config.toml
hidden_size = 640
num_attention_heads = 5
vocab_size = 50838
norm = "rmsnorm"
rope_fraction = 0.5
optimizer = "muon"
final_lr_fraction = 0.0
doc_mask = true
train_tokens = 838900000
Each number is 50 + 10 x the weight over its row's rms, rounded and kept within 0 to 99. Layers, rows and columns count from 0. The size before them is the row's rms in percent of the matrix's.

# up: layer 4 MLP up, 3840x640, rms 0.125, rows 1026-1068, columns 320-399
# down: layer 4 MLP down (transposed), 3840x640, rms 0.0358, rows 1026-1067, columns 320-399
up1026 114:53 44 60 58 40 46 35 45 42 58 44 49 54 48 63 44 49 63 34 70 48 60 58 50 61 57 49 40 40 45 66 61 55 54 76 49 51 57 51 36 30 48 43 46 61 58 49 57 32 46 55 44 44 49 38 58 42 33 45 62 59 46 58 54 38 49 45 44 39 36 38 49 28 50 40 39 57 47 56 51
down1026 105:63 49 69 46 51 43 51 56 40 60 43 67 60 52 56 46 32 47 31 74 56 46 66 65 45 48 61 53 28 33 54 40 43 42 59 42 49 55 51 59 55 63 59 44 60 65 55 25 54 63 73 47 52 46 53 53 37 60 61 56 37 50 63 59 64 54 43 43 57 73 47 45 39 57 43 44 40 40 54 61
up1027 112:56 50 64 47 36 55 45 37 50 64 52 43 48 36 44 57 47 54 43 59 54 55 45 55 66 59 56 49 55 54 51 71 36 50 56 66 63 42 45 56 42 64 43 67 60 67 43 43 38 46 60 47 46 53 34 40 45 46 50 46 55 69 46 45 63 43 61 59 57 47 46 24 53 68 43 34 72 25 61 39
down1027 118:49 57 52 57 54 51 60 43 57 33 28 37 58 50 56 36 49 50 57 60 52 57 48 40 68 53 33 50 45 59 42 51 58 21 26 44 43 34 49 48 33 45 45 65 50 70 42 45 39 45 56 29 57 42 45 47 45 48 51 50 61 48 50 54 62 45 45 53 45 48 38 53 58 52 41 64 58 55 48 39
up1028 121:70 36 60 69 48 58 34 41 49 54 42 41 37 41 36 52 56 51 54 53 46 57 54 42 47 51 36 45 59 70 47 52 39 60 27 40 49 41 60 46 59 46 48 43 58 43 47 54 59 57 50 52 58 46 47 57 59 48 60 50 44 52 52 46 39 45 56 28 42 51 50 53 63 51 51 46 59 49 67 41
down1028 123:53 39 54 63 47 58 38 60 43 49 51 35 41 38 51 34 67 61 49 48 63 52 73 47 55 47 53 40 40 25 53 56 30 59 58 53 43 45 45 42 36 58 34 38 23 39 50 47 45 52 17 60 46 54 39 51 78 42 58 45 73 50 39 65 40 25 49 44 42 44 61 65 24 46 56 53 57 48 56 58
up1029 147:64 47 55 46 59 47 48 77 28 47 49 48 64 45 56 69 38 45 45 50 48 45 47 52 48 41 42 51 45 53 50 59 48 67 49 44 43 49 48 35 59 49 48 46 45 50 57 63 46 45 39 50 31 54 49 53 34 39 52 50 61 38 63 49 71 33 31 28 51 55 54 56 56 61 37 65 42 51 62 43
down1029 127:53 65 50 37 38 62 53 67 40 42 48 42 65 45 60 45 54 34 64 39 37 43 58 51 63 58 28 61 67 44 45 52 39 50 51 54 50 57 60 65 42 38 34 53 26 53 56 38 48 60 52 46 55 49 58 50 42 51 51 32 53 56 46 42 25 42 35 39 63 29 44 59 56 51 33 48 55 58 35 48
up1030 059:60 51 49 57 56 50 57 61 27 52 33 44 42 73 55 39 50 51 64 29 56 24 54 35 32 50 82 42 49 56 44 56 77 50 60 62 44 37 42 43 56 68 67 54 53 61 45 32 45 42 41 59 41 40 53 51 33 48 41 57 46 51 41 67 41 53 49 45 50 40 61 36 42 58 44 62 51 56 43 39
down1030 055:49 57 40 43 48 34 37 55 45 32 40 50 45 63 59 32 38 47 62 57 50 66 53 22 50 59 41 59 44 46 51 63 51 53 30 53 51 66 39 58 44 50 47 63 49 58 51 67 44 55 47 55 58 49 59 59 55 44 61 33 48 28 63 38 40 58 54 53 52 48 30 54 64 50 64 43 54 52 30 49
up1031 116:51 51 47 58 36 48 57 56 58 45 40 51 33 52 39 60 49 36 53 40 44 52 54 25 66 62 38 49 34 38 60 47 53 66 61 47 47 52 43 59 48 56 59 50 38 42 49 38 49 47 32 59 56 32 40 45 65 44 60 54 42 44 58 42 42 44 50 54 53 51 37 41 45 24 56 32 57 65 63 44
down1031 113:63 54 38 65 38 42 52 44 33 54 54 54 67 60 60 58 50 50 50 44 28 60 54 54 51 70 39 71 49 42 40 63 56 50 50 50 36 48 39 38 50 46 55 51 44 47 57 47 52 35 57 53 54 60 62 48 45 43 51 39 42 58 44 45 32 75 55 56 55 54 51 63 52 29 60 45 77 53 40 47
up1032 007:58 66 55 43 63 38 47 51 61 30 46 52 65 50 50 45 47 52 53 51 48 43 50 56 37 51 47 41 56 49 47 44 62 53 56 67 37 30 49 62 52 49 54 59 44 68 40 64 53 39 49 51 60 61 53 58 67 40 50 45 47 57 56 55 56 44 57 51 32 56 42 56 58 40 47 82 64 38 43 48
down1032 006:38 55 41 39 36 41 49 50 49 35 59 54 81 53 62 67 38 40 55 66 54 50 45 49 61 51 55 50 47 41 37 53 52 47 80 52 37 52 46 44 57 54 51 42 52 62 50 67 53 52 64 52 64 64 44 65 74 48 44 51 46 63 52 69 54 50 68 40 61 51 55 66 68 36 61 45 56 59 52 57
up1033 106:44 50 57 48 50 43 54 59 53 46 52 63 30 31 48 42 51 48 42 55 47 72 63 31 46 46 36 31 33 55 66 46 24 45 51 57 50 48 43 44 73 48 37 54 49 45 58 44 49 53 52 59 43 45 53 50 46 60 53 51 47 59 38 49 45 58 38 58 63 42 33 37 51 65 44 46 67 48 61 43
down1033 113:35 47 49 59 69 52 62 59 42 57 60 39 61 67 70 48 23 58 46 51 50 41 42 50 40 39 48 52 41 63 71 53 40 64 44 41 51 59 42 54 50 58 44 41 38 59 46 30 34 69 60 44 38 66 39 44 52 35 37 53 29 49 42 63 49 48 45 41 32 49 47 69 43 43 49 57 49 64 47 53
up1034 113:38 58 51 62 52 42 49 31 42 42 58 44 53 56 36 53 47 66 54 64 51 41 42 42 57 45 50 30 70 43 54 43 35 42 43 62 41 52 63 33 51 60 50 59 53 41 50 24 56 40 56 67 48 47 52 51 47 39 57 50 46 35 56 32 52 49 51 48 42 58 50 59 49 39 72 40 49 55 46 49
down1034 118:50 73 58 30 41 60 58 59 52 41 42 45 63 49 33 46 62 60 43 63 45 38 54 56 36 51 48 40 47 69 50 58 52 53 51 49 61 39 52 60 63 47 60 43 68 61 63 47 44 37 53 59 49 35 39 43 39 44 52 45 57 43 51 41 63 43 34 41 46 60 51 44 52 32 64 30 46 42 50 62
up1035 103:47 52 43 80 46 57 62 78 44 63 65 46 50 50 41 59 60 64 41 63 48 51 45 47 57 53 46 49 38 53 52 65 47 65 37 43 41 64 64 36 44 50 54 53 64 41 53 72 49 46 53 46 73 32 46 42 54 45 52 51 67 48 49 45 56 45 66 46 49 19 72 54 57 45 42 53 42 37 49 55
down1035 112:55 57 57 32 49 45 60 40 61 46 26 49 44 51 59 62 58 47 59 50 52 43 34 59 51 49 54 61 47 47 61 48 60 27 42 62 46 33 56 53 43 54 40 50 54 57 49 32 58 51 44 49 63 63 40 45 45 51 36 61 45 58 67 59 69 43 52 46 31 45 42 46 47 52 52 46 51 62 46 54
up1036 054:39 55 41 39 51 47 53 56 43 55 55 43 43 53 65 49 69 54 46 49 59 43 48 48 38 53 52 46 51 45 47 37 47 50 73 58 55 72 58 49 60 41 38 34 38 37 66 41 36 42 55 60 58 64 56 50 62 56 69 66 44 42 65 54 50 45 59 61 64 45 43 43 53 58 41 48 50 69 41 44
down1036 053:54 54 42 37 66 12 37 67 40 53 49 47 39 36 52 41 46 52 46 47 48 55 63 35 50 50 48 59 36 51 39 58 40 50 39 36 53 43 37 51 40 38 52 49 54 42 37 50 32 47 58 51 33 41 62 44 61 56 48 42 60 29 58 62 15 62 47 66 49 64 52 56 62 62 46 52 57 51 44 35
up1037 120:56 58 48 72 56 65 51 77 66 68 50 53 48 55 60 36 59 57 06 46 46 53 69 53 46 36 51 61 46 60 55 42 45 53 52 53 57 50 28 50 34 38 66 48 49 48 52 48 41 43 43 59 54 38 59 57 49 51 54 59 61 36 46 54 41 57 61 38 41 56 67 28 52 49 44 51 47 55 34 72
down1037 127:63 60 53 48 40 34 51 33 47 50 54 56 56 52 38 60 35 42 45 67 39 55 62 39 39 71 52 38 47 53 50 38 57 37 59 56 46 46 50 55 47 41 50 37 43 61 34 34 44 35 49 49 52 37 46 48 37 62 46 53 56 54 47 53 53 51 49 49 31 44 45 32 50 72 59 49 54 53 51 27
up1038 133:47 46 38 53 61 33 45 39 38 47 47 37 55 49 53 37 49 31 71 61 55 50 37 46 57 52 48 67 43 61 42 45 50 59 61 48 39 43 40 65 66 55 48 52 32 63 46 48 59 56 45 55 53 59 61 50 57 57 46 71 50 37 65 46 43 54 54 44 51 47 36 52 49 38 54 23 40 67 64 38
down1038 135:49 48 53 52 53 54 49 38 56 44 50 51 56 75 41 72 51 47 63 48 60 38 56 62 45 42 50 59 44 54 49 55 51 57 41 55 66 47 56 51 38 61 44 59 64 56 54 28 43 58 39 53 38 61 63 36 43 60 50 45 60 37 39 55 27 37 68 45 51 90 64 45 45 43 49 24 49 58 62 53
up1039 076:40 32 46 32 36 46 58 42 54 61 50 51 59 49 30 69 43 64 55 43 31 60 42 59 45 68 47 49 32 31 52 40 54 60 42 62 58 54 46 44 47 46 41 57 57 67 68 45 43 43 55 50 38 49 51 45 26 42 54 39 59 53 68 44 44 41 44 59 49 66 45 33 52 66 54 42 45 49 54 48
down1039 078:32 48 43 63 40 57 57 54 48 44 47 51 36 63 37 44 46 60 34 54 24 56 42 57 47 50 64 50 49 53 29 55 58 56 56 49 43 50 42 55 55 32 61 59 65 40 47 59 40 48 45 45 68 43 53 49 40 51 53 64 75 50 59 51 42 44 39 46 24 63 52 50 52 57 40 53 62 45 63 55
up1040 100:67 60 47 63 48 49 65 53 49 42 42 42 58 44 34 53 59 47 48 54 44 62 34 55 37 53 52 42 26 57 45 43 61 55 52 45 55 39 41 44 53 53 44 58 62 52 61 63 44 66 54 41 39 41 48 32 33 59 52 32 55 47 51 35 53 77 48 57 68 47 53 37 40 46 59 50 48 54 51 45
down1040 105:63 48 55 64 34 43 43 48 38 41 31 55 42 59 51 68 57 45 68 40 31 54 46 55 52 68 60 33 36 32 67 55 47 56 28 46 32 65 60 57 56 60 56 40 65 51 58 51 49 49 54 57 61 57 46 42 36 59 56 54 51 44 41 55 60 69 53 57 63 48 42 47 43 60 61 60 59 48 51 52
up1041 129:52 44 56 55 49 46 50 51 58 52 43 57 59 64 33 45 62 47 37 44 47 52 54 60 50 36 59 48 37 53 51 49 38 55 58 71 39 44 58 54 55 25 55 65 52 30 65 54 49 63 36 58 50 38 62 53 55 59 40 52 49 41 43 56 53 65 36 45 30 43 51 37 50 58 67 49 60 53 50 54
down1041 125:52 51 57 59 52 49 38 51 58 57 37 54 36 24 27 51 52 61 50 38 61 45 43 41 47 51 36 54 35 37 57 43 54 38 59 56 34 50 52 44 50 53 56 50 37 42 53 63 42 38 35 55 50 64 45 38 38 48 56 62 55 33 60 37 41 54 51 76 54 52 52 40 40 51 58 27 41 57 51 56
up1042 108:50 26 57 50 52 56 29 34 35 44 48 37 36 42 65 36 52 43 55 46 53 66 48 57 54 52 64 47 65 39 53 61 44 63 61 44 31 58 47 59 59 70 59 44 47 58 51 33 34 66 62 25 54 65 48 43 42 44 57 38 48 31 48 46 38 43 56 48 54 48 43 53 54 47 60 42 57 54 29 48
down1042 117:53 39 48 61 53 61 30 52 54 44 45 56 44 60 48 49 34 47 51 46 65 50 50 45 48 41 78 53 55 66 46 48 35 63 49 51 53 49 62 50 40 43 43 41 44 49 44 40 58 43 64 57 54 59 19 34 47 54 46 60 52 48 55 49 41 37 51 57 37 56 42 52 43 63 70 61 38 54 53 54
up1043 114:49 52 46 57 47 62 56 51 52 50 37 65 53 38 46 56 63 50 61 30 49 49 51 43 58 69 52 47 58 47 55 63 46 48 61 49 42 47 44 42 42 40 50 50 48 60 46 43 56 21 39 37 65 55 64 34 38 49 52 39 53 56 56 46 63 43 45 51 51 49 48 69 43 44 40 47 47 73 45 61
down1043 096:59 51 54 48 53 55 60 65 50 52 49 44 61 45 53 69 51 57 51 34 54 53 48 61 58 42 54 61 51 45 52 71 50 42 45 57 48 55 64 46 58 29 62 60 57 46 29 39 54 48 34 50 52 54 43 62 56 47 46 62 62 67 43 55 45 50 60 60 42 45 49 66 49 46 33 61 60 49 35 54
up1044 110:60 36 52 42 58 64 42 40 48 47 50 45 56 44 65 55 46 47 52 42 55 41 37 56 30 40 60 36 37 60 61 60 42 34 41 51 40 34 70 54 25 36 36 45 42 53 51 55 52 54 59 57 43 38 55 51 45 34 54 46 42 69 45 56 42 45 51 66 44 46 40 63 41 66 30 50 43 40 45 56
down1044 110:50 39 45 35 62 57 44 34 43 48 59 51 46 51 42 44 65 54 57 47 55 49 31 38 35 25 45 55 55 56 42 57 55 49 50 36 55 57 46 30 46 52 47 43 67 46 50 37 53 55 56 66 52 50 55 35 55 56 35 45 71 39 44 56 33 49 58 61 54 50 49 52 52 50 48 38 31 52 43 65
up1045 119:51 41 53 52 56 39 69 58 43 56 47 45 45 49 63 41 51 48 39 58 69 55 47 55 50 66 40 63 65 62 47 52 30 66 44 44 63 31 58 48 48 31 64 49 42 43 16 39 38 20 58 25 80 61 58 52 52 50 32 48 53 47 66 47 45 39 61 55 61 40 51 30 63 56 39 52 42 44 51 55
down1045 117:45 54 45 46 42 51 59 47 61 53 69 54 64 54 62 47 41 45 54 61 70 66 56 47 40 52 61 55 37 49 53 43 34 48 50 37 42 51 64 49 44 50 58 48 46 57 56 50 54 37 51 43 46 56 56 55 52 50 50 35 40 44 45 43 36 76 50 55 37 48 50 44 49 50 33 26 45 73 38 50
up1046 065:28 49 43 37 56 64 38 49 52 35 55 65 44 62 47 43 45 42 53 52 38 57 28 55 49 57 58 44 40 52 43 48 62 59 50 54 59 45 61 54 37 50 52 59 70 45 59 54 57 49 42 56 48 52 30 71 31 58 46 50 55 49 56 40 52 57 42 60 56 48 54 56 46 55 31 67 52 57 72 53
down1046 080:52 54 41 48 33 75 37 35 50 45 44 37 46 48 53 63 58 23 60 51 41 61 71 64 53 45 42 65 58 72 55 38 44 57 46 58 77 54 57 46 54 40 49 43 75 44 49 62 43 60 34 52 34 44 45 43 53 57 41 57 45 44 48 44 57 51 43 58 58 34 63 42 64 53 53 41 39 59 59 62
up1047 011:51 72 31 41 63 45 54 56 44 62 52 55 42 43 52 41 53 43 52 54 52 55 36 45 42 63 53 62 34 45 41 49 56 56 47 50 49 57 60 54 49 45 57 52 56 53 39 48 54 52 64 45 35 57 48 54 45 47 53 47 55 79 46 37 55 49 59 48 48 40 42 67 54 47 48 53 55 46 59 41
down1047 011:53 50 40 63 50 53 60 47 34 45 45 53 43 50 40 47 33 64 51 55 41 40 49 35 63 47 34 37 35 35 47 45 51 70 37 44 59 62 67 42 47 59 50 49 51 48 62 51 43 50 50 49 58 72 62 60 52 46 55 64 61 50 52 40 65 64 45 24 62 43 32 50 58 37 49 24 63 53 55 43
up1048 058:31 47 50 44 56 63 57 60 46 38 38 61 51 53 54 48 47 56 37 35 48 48 63 55 61 51 45 18 26 42 45 53 23 51 49 41 42 56 43 68 47 41 55 54 56 53 36 55 40 50 71 61 47 35 62 53 48 64 29 57 38 56 59 60 39 53 59 37 49 40 45 34 45 35 36 39 56 39 53 39
down1048 057:50 35 58 66 43 49 49 46 48 47 48 55 61 44 52 54 45 64 50 53 51 51 46 55 47 56 55 55 41 54 58 47 57 43 38 44 30 47 42 55 72 53 62 38 54 52 41 62 54 36 53 41 44 51 53 33 53 57 50 67 46 46 50 53 52 46 56 53 35 52 48 58 57 52 52 49 48 56 45 49
up1049 120:51 58 57 45 36 65 39 56 43 57 37 59 49 54 42 58 53 39 57 19 57 42 57 44 55 34 45 47 39 34 48 68 49 66 43 64 43 45 43 45 57 52 46 25 66 61 34 53 51 60 65 56 41 35 58 48 61 34 43 46 57 41 51 57 51 44 51 57 49 54 43 62 56 42 40 29 42 26 46 26
down1049 114:48 53 41 42 50 41 50 44 61 47 41 52 50 52 54 49 57 50 49 44 48 46 60 71 51 42 53 55 40 54 65 52 69 37 34 66 51 49 50 54 42 63 37 53 47 46 37 54 53 57 50 40 58 34 57 59 48 65 56 52 67 41 49 41 53 30 38 59 37 52 51 38 59 42 62 55 60 46 57 53
up1050 128:48 36 43 48 53 42 40 42 44 60 60 50 30 53 50 38 49 57 56 55 57 39 54 50 38 65 40 30 45 48 52 55 66 63 55 50 46 45 54 47 47 54 55 61 63 50 47 47 53 50 40 49 52 65 40 44 62 62 54 44 48 35 40 46 57 68 49 47 45 43 59 62 48 72 56 54 41 41 56 38
down1050 116:57 58 50 45 41 37 54 73 37 68 42 63 53 60 59 39 49 59 55 48 67 46 48 38 57 67 44 55 39 65 42 48 49 38 51 53 41 51 53 53 31 50 53 64 55 44 53 71 62 47 44 42 51 50 49 44 68 46 68 63 54 45 40 38 66 42 43 67 50 40 50 54 55 44 52 64 30 50 48 55
up1051 005:44 71 79 54 48 58 48 31 42 56 54 58 56 37 56 46 46 57 43 41 48 62 50 40 50 53 59 50 51 31 46 43 38 47 45 49 36 53 47 38 55 32 33 46 43 50 49 38 53 47 53 57 52 64 55 48 39 50 55 48 58 47 51 68 37 47 47 41 52 43 58 34 34 48 49 57 54 54 54 58
down1051 004:63 55 51 46 67 26 49 54 46 34 60 47 52 52 43 57 59 50 79 54 54 41 65 60 57 59 42 42 39 64 22 45 56 55 63 40 53 38 53 45 38 39 62 35 50 65 75 62 67 54 37 59 46 51 54 51 43 36 64 42 47 58 56 49 55 26 66 51 44 64 64 50 47 52 44 61 39 40 61 39
up1052 063:46 48 87 53 64 22 39 52 44 47 47 50 42 49 68 58 57 54 49 30 45 33 49 58 35 45 47 52 27 48 50 38 41 52 35 27 64 39 41 42 39 40 30 45 49 52 41 54 39 30 33 65 41 63 50 46 47 48 53 36 27 57 71 48 50 54 53 53 53 54 49 40 36 39 49 53 51 54 52 61
down1052 061:59 36 48 83 31 40 36 46 44 63 47 44 44 41 60 56 56 59 39 48 45 65 52 59 49 51 46 39 59 56 51 55 31 70 43 54 53 40 58 56 42 58 52 44 57 51 50 47 43 49 52 58 32 49 49 52 52 49 55 52 48 50 66 48 74 59 51 65 32 48 44 47 38 45 60 58 59 54 63 49
up1053 108:69 60 46 55 41 42 42 62 39 51 49 39 60 54 54 52 73 54 40 59 45 44 42 55 46 45 70 49 47 45 52 56 71 57 49 38 66 37 44 47 55 31 35 46 47 47 59 39 46 60 53 62 56 59 64 53 53 41 40 56 56 37 39 58 62 56 55 70 37 61 41 61 51 60 63 42 62 46 44 48
down1053 108:55 52 58 30 56 37 57 38 43 59 50 58 55 38 43 67 46 55 51 51 62 56 52 34 38 61 68 45 58 48 58 48 57 45 48 50 43 62 49 50 42 52 55 47 57 63 52 50 40 47 38 44 69 52 47 46 47 54 38 66 64 68 40 58 31 59 48 49 46 52 53 46 54 58 43 39 37 49 53 54
up1054 123:72 52 61 49 39 67 53 21 71 44 53 38 51 42 44 55 47 41 57 48 57 49 54 44 46 52 79 60 59 51 46 53 49 56 66 56 53 36 47 44 55 45 61 52 47 43 56 61 41 42 56 60 60 62 63 54 56 55 44 50 67 58 40 55 49 45 35 56 44 36 60 50 40 44 49 46 25 47 47 77
down1054 133:31 66 51 44 40 32 45 86 48 60 47 64 57 52 68 27 51 62 54 57 77 55 45 64 43 52 42 46 52 56 51 69 45 49 42 27 55 46 63 61 65 44 53 24 63 51 39 57 46 56 44 46 40 33 50 36 45 64 54 45 41 60 45 35 41 56 65 62 46 49 56 69 56 53 48 43 59 44 57 55
up1055 091:60 53 61 59 43 60 48 43 51 58 49 45 60 74 39 37 51 42 71 46 59 38 50 63 43 43 58 68 43 44 41 65 56 57 71 59 44 48 57 47 50 42 40 61 53 61 37 63 43 51 58 45 48 46 64 52 24 49 61 61 55 46 37 36 40 55 40 63 32 50 38 37 52 57 31 35 48 65 65 38
down1055 090:36 64 58 35 46 57 46 49 59 38 65 50 51 43 33 52 45 44 38 60 57 74 62 45 33 47 60 52 63 46 51 59 44 56 36 50 52 27 55 50 57 53 67 37 61 56 49 63 52 42 57 43 66 65 52 51 41 49 52 57 46 62 73 38 42 50 64 48 60 59 55 46 58 45 50 58 66 45 55 38
up1056 063:44 60 25 48 57 63 53 53 36 49 62 46 48 50 45 47 46 47 50 70 54 43 44 53 55 61 50 51 34 54 56 40 49 59 46 42 45 54 39 36 42 60 40 66 43 37 47 63 55 45 55 42 51 44 55 75 65 60 56 57 49 43 52 51 42 22 64 50 50 28 43 47 50 39 26 50 45 71 58 47
down1056 060:52 35 37 43 57 32 58 54 51 47 42 45 60 53 56 56 53 44 59 57 40 53 64 34 57 36 63 61 55 66 50 44 60 65 49 49 51 58 77 64 56 52 45 53 61 40 36 57 30 52 68 38 81 51 68 49 70 45 50 65 38 37 44 37 37 55 56 39 50 52 67 52 61 46 50 45 47 53 42 57
up1057 077:52 40 59 60 45 50 60 38 64 38 61 47 46 55 37 62 75 28 41 58 56 30 29 51 34 47 59 48 48 52 71 54 52 63 61 37 50 55 57 40 54 50 44 59 65 41 58 32 46 43 60 40 63 42 38 49 56 58 50 49 50 44 35 43 70 74 70 54 42 52 49 42 58 42 55 63 45 44 47 47
down1057 072:44 55 65 61 50 62 31 49 53 48 52 67 60 39 48 29 42 48 64 56 63 42 44 46 52 38 63 49 48 45 55 56 44 38 49 25 50 23 48 57 57 45 45 45 50 44 55 34 50 54 47 46 62 58 53 51 44 57 64 57 29 45 39 56 46 54 52 54 55 75 52 40 65 56 37 58 53 58 47 64
up1058 101:37 49 56 39 49 61 44 52 48 44 53 30 58 60 59 63 59 70 62 48 49 55 51 39 46 45 68 61 54 45 62 43 38 47 54 38 59 41 55 48 45 34 57 59 49 38 62 42 62 42 62 45 36 71 47 50 47 55 48 71 64 65 51 46 51 31 62 55 55 48 41 58 60 65 50 41 30 60 49 54
down1058 096:50 47 52 34 37 61 43 65 41 60 58 48 72 36 48 53 56 62 56 51 44 58 56 58 53 34 39 56 46 35 64 62 41 67 63 57 46 30 53 36 34 46 50 25 47 48 51 42 66 38 59 59 69 44 52 45 44 39 57 58 69 43 63 59 36 60 55 54 55 61 55 54 39 66 55 45 34 52 35 46
up1059 100:73 45 47 58 59 62 50 64 54 42 57 56 44 49 34 40 60 52 47 47 52 59 53 59 49 44 70 68 30 53 50 68 28 76 49 48 57 44 37 50 42 28 59 51 39 38 55 40 32 58 61 48 47 53 63 47 75 39 59 57 49 65 45 50 42 58 59 66 26 48 48 60 57 80 56 54 60 54 57 54
down1059 102:52 50 53 40 21 34 39 40 51 34 48 47 51 44 37 43 59 52 26 33 40 59 31 58 64 51 48 42 58 39 49 48 50 56 42 49 37 38 57 40 55 41 60 51 41 41 42 62 53 50 63 42 66 52 29 50 50 59 43 40 53 58 40 57 60 24 44 60 63 38 55 45 35 51 72 44 57 40 45 75
up1060 116:56 51 68 53 37 54 43 40 55 51 36 58 41 49 69 41 37 33 65 45 55 55 54 46 53 44 56 40 56 53 51 52 51 40 43 53 46 32 32 37 38 45 33 67 45 57 46 63 54 45 54 54 64 55 33 43 48 45 54 41 64 42 51 46 41 56 37 45 54 35 54 59 56 33 59 55 43 52 56 45
down1060 116:47 56 49 59 43 55 41 52 76 52 51 57 55 66 58 60 34 40 65 56 34 50 42 51 14 27 45 63 51 44 41 55 49 34 47 44 48 67 37 38 56 56 56 42 52 44 38 39 53 30 60 38 42 55 47 51 50 45 58 59 57 44 51 58 48 59 45 56 53 40 48 54 47 29 41 69 54 55 60 56
up1061 123:68 47 76 38 39 51 51 42 45 57 51 49 44 32 48 51 47 53 44 50 46 36 80 50 44 64 63 55 50 69 58 49 36 42 64 47 48 64 48 56 52 46 53 49 44 59 42 47 59 47 56 63 39 37 59 45 54 47 45 55 38 58 62 57 59 53 33 61 34 57 81 47 51 48 54 48 60 38 59 46
down1061 123:48 65 65 58 44 64 40 61 44 56 46 47 62 51 69 49 38 46 59 53 45 69 58 50 59 39 49 65 48 63 58 44 49 46 48 46 45 60 39 39 38 45 68 49 60 62 61 57 58 47 70 44 46 45 37 48 66 44 58 48 58 56 48 63 52 50 40 54 67 53 57 67 37 53 55 68 44 41 50 58
up1062 131:54 63 48 50 41 59 47 71 63 73 53 41 44 53 56 60 49 48 51 61 53 52 58 66 62 46 31 36 52 50 55 67 50 59 47 64 39 32 46 60 67 59 50 43 69 56 37 58 65 63 52 40 54 62 41 53 46 32 40 61 39 26 39 51 52 46 46 54 72 61 50 47 51 59 45 55 56 46 35 66
down1062 134:49 51 60 58 37 56 16 49 35 61 61 48 46 78 34 35 42 45 73 36 54 60 52 60 56 50 47 59 37 61 54 59 57 31 58 52 53 58 52 48 46 56 52 44 55 46 66 47 55 68 59 51 47 55 47 69 49 44 43 49 68 51 71 49 40 56 55 45 68 53 44 28 43 56 53 58 63 50 49 52
up1063 080:48 55 32 31 59 64 42 43 63 44 46 65 55 55 41 54 70 26 52 61 53 45 47 37 48 29 40 49 53 46 61 51 60 46 48 55 43 50 44 47 35 41 44 67 44 58 65 49 38 58 72 17 59 55 38 44 52 50 60 53 40 58 42 39 55 54 52 50 52 31 51 80 57 63 49 61 56 37 32 40
down1063 080:57 40 46 52 46 59 66 40 51 40 51 62 52 37 55 57 54 45 30 61 51 46 31 37 47 66 50 41 58 49 60 56 46 58 53 49 42 28 30 54 68 50 47 53 44 55 54 45 41 42 41 33 46 35 51 59 51 42 52 49 54 55 59 45 51 42 48 49 52 50 41 57 64 39 47 65 58 43 61 52
up1064 050:49 43 18 55 49 68 51 64 52 47 57 55 52 39 45 46 67 32 54 46 46 55 53 48 52 50 44 59 41 66 44 53 45 50 52 53 56 57 46 45 40 57 42 44 61 46 54 46 57 64 40 54 45 53 57 45 28 57 51 56 38 43 48 34 48 47 32 69 63 30 62 47 59 46 49 42 49 45 44 35
down1064 051:44 42 56 46 60 62 59 37 38 54 30 63 55 43 65 61 40 39 47 43 41 39 55 39 61 44 58 51 44 39 55 49 59 63 46 55 53 51 50 64 38 58 44 58 42 46 37 39 39 35 37 62 50 47 52 48 63 60 34 42 47 55 65 49 51 66 66 58 52 34 47 64 49 53 49 27 50 51 50 27
up1065 078:59 27 60 52 41 52 38 45 57 60 45 42 54 70 34 55 51 35 37 54 60 39 50 57 46 45 33 65 38 61 70 41 32 43 45 62 48 43 62 39 51 46 68 54 51 44 74 54 47 52 69 44 59 55 68 56 35 45 52 53 43 61 46 65 49 54 50 50 35 43 40 50 55 38 55 59 42 45 58 65
down1065 076:43 48 64 65 61 43 45 49 51 53 52 42 63 50 45 52 44 56 43 54 42 42 44 54 60 40 59 54 38 37 67 35 37 46 47 72 41 53 46 52 57 50 48 53 49 50 67 38 64 46 58 60 29 43 62 48 53 56 57 56 66 54 59 52 56 60 37 33 53 59 49 55 51 63 61 48 57 48 53 70
up1066 107:48 45 51 57 51 58 46 33 65 58 63 52 52 39 54 38 47 42 37 62 46 51 42 54 52 26 58 49 45 44 61 65 49 36 71 48 40 31 48 42 49 48 52 34 49 68 49 40 66 48 35 54 44 33 48 61 42 41 41 42 49 40 71 45 19 36 54 53 44 56 52 49 40 63 49 49 70 48 62 47
down1066 108:54 60 48 53 59 59 61 51 44 60 45 51 67 59 61 59 37 36 66 63 60 58 33 63 41 59 70 41 59 60 41 34 67 49 72 68 34 36 61 39 65 50 63 68 67 68 52 60 48 51 48 40 39 43 42 47 51 54 52 54 44 57 55 39 54 28 56 54 47 54 32 58 50 44 39 46 46 44 54 54
up1067 126:56 48 43 54 50 63 54 57 58 55 46 36 44 49 53 38 63 63 39 44 37 50 49 42 75 40 45 38 44 65 34 62 52 48 35 53 40 53 41 46 68 67 42 49 61 51 59 63 44 44 51 56 47 41 40 60 59 49 31 41 55 40 44 45 53 65 45 60 56 64 67 44 47 61 36 48 51 53 51 40
down1067 148:50 57 46 46 62 54 40 60 33 62 54 53 43 59 60 69 61 46 42 53 33 32 62 56 61 24 46 63 70 58 46 64 50 41 59 58 50 56 52 50 55 56 54 40 40 51 57 47 48 46 60 51 56 48 56 30 49 52 52 44 46 61 55 52 53 44 67 53 54 39 53 50 66 37 45 33 35 49 41 55
up1068 131:55 55 40 68 62 45 55 66 59 53 53 42 71 48 47 36 69 48 62 41 40 46 45 61 63 50 47 46 56 42 62 50 66 69 44 43 56 47 49 49 48 46 64 43 54 47 66 34 55 49 42 33 59 27 45 58 54 51 45 43 21 52 60 59 51 48 63 60 60 54 43 35 42 57 51 56 56 58 52 57